Weights of a small GPT-style language model, trained from scratch on English Wikipedia.
Size: 18 layers, width 640, 111M parameters.
Architecture: RMSNorm before each block, learned and rotary positions, no biases in attention or MLP, untied embeddings.
Training: a variant of Muon for these matrices, 1241M tokens, 4735 steps.
Each number is 128 + 24 x the weight over its row's rms, rounded and kept within 0 to 255. Layers, rows and columns count from 0. Numbers have three digits each. The size before them is the row's rms in percent of the matrix's.

# layer 8 MLP gate, 1728x640, rms 0.0881, rows 1545-1556, columns 0-79
084:111102127122120136129100164135160118158104121161102129138169101113115110112121111154106142128109073131145149116131145106143096141132196154119164150103155130099109123102138144152098145133102100101111143144123121124097111144165129162137129130
098:133160108127173136127103126145155115113101141132122097165119097140145126075124147112096146134158124114139165165153131129140155145147103138115136102170109164126131136123176117133098123165118138133113124084114112139155146131112137104122158118
103:124146135156179146121114091130151141104144105156117095128164125135152090149136142092136117166147162113119116097109119149110108132135148159122130122127109145126155115120135123158133137110115106182092150150143135096159095174152152135183093141
105:119140152155147129084115153148174134154125143118136082134155123111073139106148127153137127096112099164125100161089155132111111116137095137129146099130167105094116120114150132110088096128121148087171161125091136152161090118130122094186131144
102:129131120150146128165139115135135116150139120138119121107107140138149104106158125133123125139124165150173195106139191142118158125131137153132071139137096089126116107153126182120090139102088137128112168153147149109131111106110105095157081153
099:059126089106109111126082127151104164117081124117087123174152117163147121092115158071133139143128101142139113150100082109105141124138179144104147078125121175111106157145178146107143146125128121159085151149120111108126124106150124122137103120
119:126155109130103106134143124192133136190133092143093107126074132144138096114133129098127117096119138156080151122130130119154165161148091146103122156130072135121142098144099134088139145140097155143133114141105130103164099104127097100144105144
100:125115154138144113099129129150152119123131129129117129078137174083115136154163131183128112048128102140088137123120182114100099127082109132115127132136102102131052144147165114093091127121139114144164148115099125107196129121101123175144133116
094:109135146147151130170161164157153080187143139094116151129127097185184154139144122162132119111135071114132181095166091132170157045132130123101126103126107105101124092083127095116146172138130160124123109144157106117117136116157146084121133126
111:095127146120114136141164104118109135108090182159151143149127120146146126127064127142139126101098162140116169106091111112137144130115079100120144137137133125135128124105145167148168172167120134168088079153128116133141167132143065121106102098
095:143141144130126149167162172155097127100149092170120105162146167129123086126132122158157140122172123111109106113136118129145121140111121097124081127126132167145107109137110108098136102138141128104150116164115130114128121097104153109121104148
102:141111124097105141158118140124146079147185119101135113164104126154144092125112136100125084108090134116143114139115168098125100157127131148101125119117143127125104081125076115097128059139108123128173152160143125147110115163108116105115114128
# layer 8 MLP up, 1728x640, rms 0.0919, rows 1545-1556, columns 0-79
087:077119148094135142150112131142162140099110144096104180103196132150127131118129090118154136103096103132111095145161136116154172127093150126123128134146126138163107096139126128109121168114076074130167120169122096135144161101149110116133080111
100:116116147175097082121094087150171116096107101126169123092082101130158141146143132176134147156141117108126142113131121163142114121132160136143120134136102141167114129130164111151119164076124135146139131128104124165155128170116155134106129102
098:141166156125123117140143128116180118105134126132138131132128127082110149155144117162125118160137130120114128132148158102139158110107036111179111117118148133127148105118113104122132104147110119204129118108135115131139138093139160170166103123
100:163117104129117133115105117145080176146120110093118099112142089133142138161098127143109104119146095125164134151129129126119145095173117100138102126098104141129109126103138145118168101099120140135141131168156140179125110106177132141115104111
104:169128113122114128139152126123147108112170135127127134135172091103131153096129121149171120123126145163167108110097142121136154131161122132096124129151084136114148158120135145132119108107141060102173153095137132126153181147133110136085114176
101:088110123136148103131088094073115127151151158113062131138144142157110143144106070165151151119133188170113135157155152143147107134136095123145105160105156090121155181156139106143071097095104146105091154152185088099110113115157169087111130136
114:122091132093111117135116139114129120146127132106160177113172159122119157122145129146136166185076157130119107175127140134128100152124116142140136112127144158150118126142140130138107172091114091097153090115157130185130159145115127112133143110
098:124138170150116161133127095135182148156120084125149132115133121129127131146132118158134134106115119125125101150123131130098130141088109102119080095128118124141126128160098123139131129151135120084093145169088067113107141108134097109143140126
095:107140133085153122077106155116124119153128139092114160090132131130145123152107125092161121126134120130131118127142127146138133152140150099136116144127153135143169138103138153090138139153136095133127174074176102157148119149136187078165129117
106:127111124132135128115122093148162148134122138102112110106139118096159137097108175179114130088134194092088097125104140143152164119137107118134174115103146093114067157139109101160134142131087165110165104185126109142136129125098154106098149126
098:134079124147190127139131151141131057142114176100149145102162135176178137125138125118140154120119159066120118121110127137095156103177164098108126135102124113120132123130182107118110119119130118122158126127123126112160093150161135112137154137
100:154139113146096167116167164115106129115108129148121108151140142149148143089141107129127108147080121136139131077105121104140123109162149145124149149121114173118129126119126110106117118146127081124172115108140134135108140155129152173120115143
# layer 8 MLP down (transposed), 1728x640, rms 0.0604, rows 1545-1555, columns 0-79
092:092145139122136088153078127102149140103133157135129114124134113155154111101118104141120131116154125144163137153127129130136139143140166149119123114175137164103116095097126108153095152115095115131123157134120130127141136104107173090130119172
099:170163142138124136130147147151129126166131138072148098122150143092182170144113100147144114124161120069151133130137121136121155146121157050142175135132150118105086146159094125116150109142124103110101121156099108148127175118133090102117097150
102:137106162131122156098118160121085135154134164111144129135135162127116145130117151140119135125137096121115091160116142088175146142149083125150123115083111165108136157120142103146134160139127158097164160145161117133118107133139045139138143117
102:140155184125126129094098108115133123122122147121163148117139107111151125127091106107133121108136139123106095115170107125086102128092119123115116087150094115147135116095106162127153175161096150115162091122091151107116082153104172171103091116
102:147127137100134139157156141136144131144109138134105131143092136146107126159124151137185127176131115123168135130135165113129124141101126144167092115156135107123140126119114088143126188156159121122079078166142127178102110140114130148111128117
102:116121128111143124142146092114099096132124128127085108106143098135151130139136106121165162141137142126119114117107104119142107165110104137165152163093139130151108187124138159144116111141153118086097096110119140157145157152136129134157075110
126:147139156126161156135112101119157123100099120170161145140138145131126127099090125127132112149096123124130148109130158136151148144111115128117167119119109104098129118119165068108184154113112105191119112100123127126131113086133137137109087116
099:140138119131124146119111124095137103098118140126165096132125145138134122128183143143136154143143126190105150119125149121096109126147149118158132087170093137119132091119141164137120135146141124131123134137128135146138125117087137125153109129
092:131168063154118130118153158130114108136131133117100134100138144119173072076089159141163117097115122116159149105116136089128143089159126099167164115116099126137112151138118106120089157069103154150119139138122103106125121102169086133095140123
109:121145135169106092103129172083122140140128114118125148155123085142141121120137122112108127132138146123087086102110148163154119150107123148109130166137132139134070160128128126106163156143151098127116111135093165121157144159126111148122125103
102:118170083151133163085130122157127174131154124096102162141138094143137116133141152129131138147102139168133134132121132124106118100140136139139114127151108099117078117120142113135111102123108139135139147103168128137131129101118149103122162094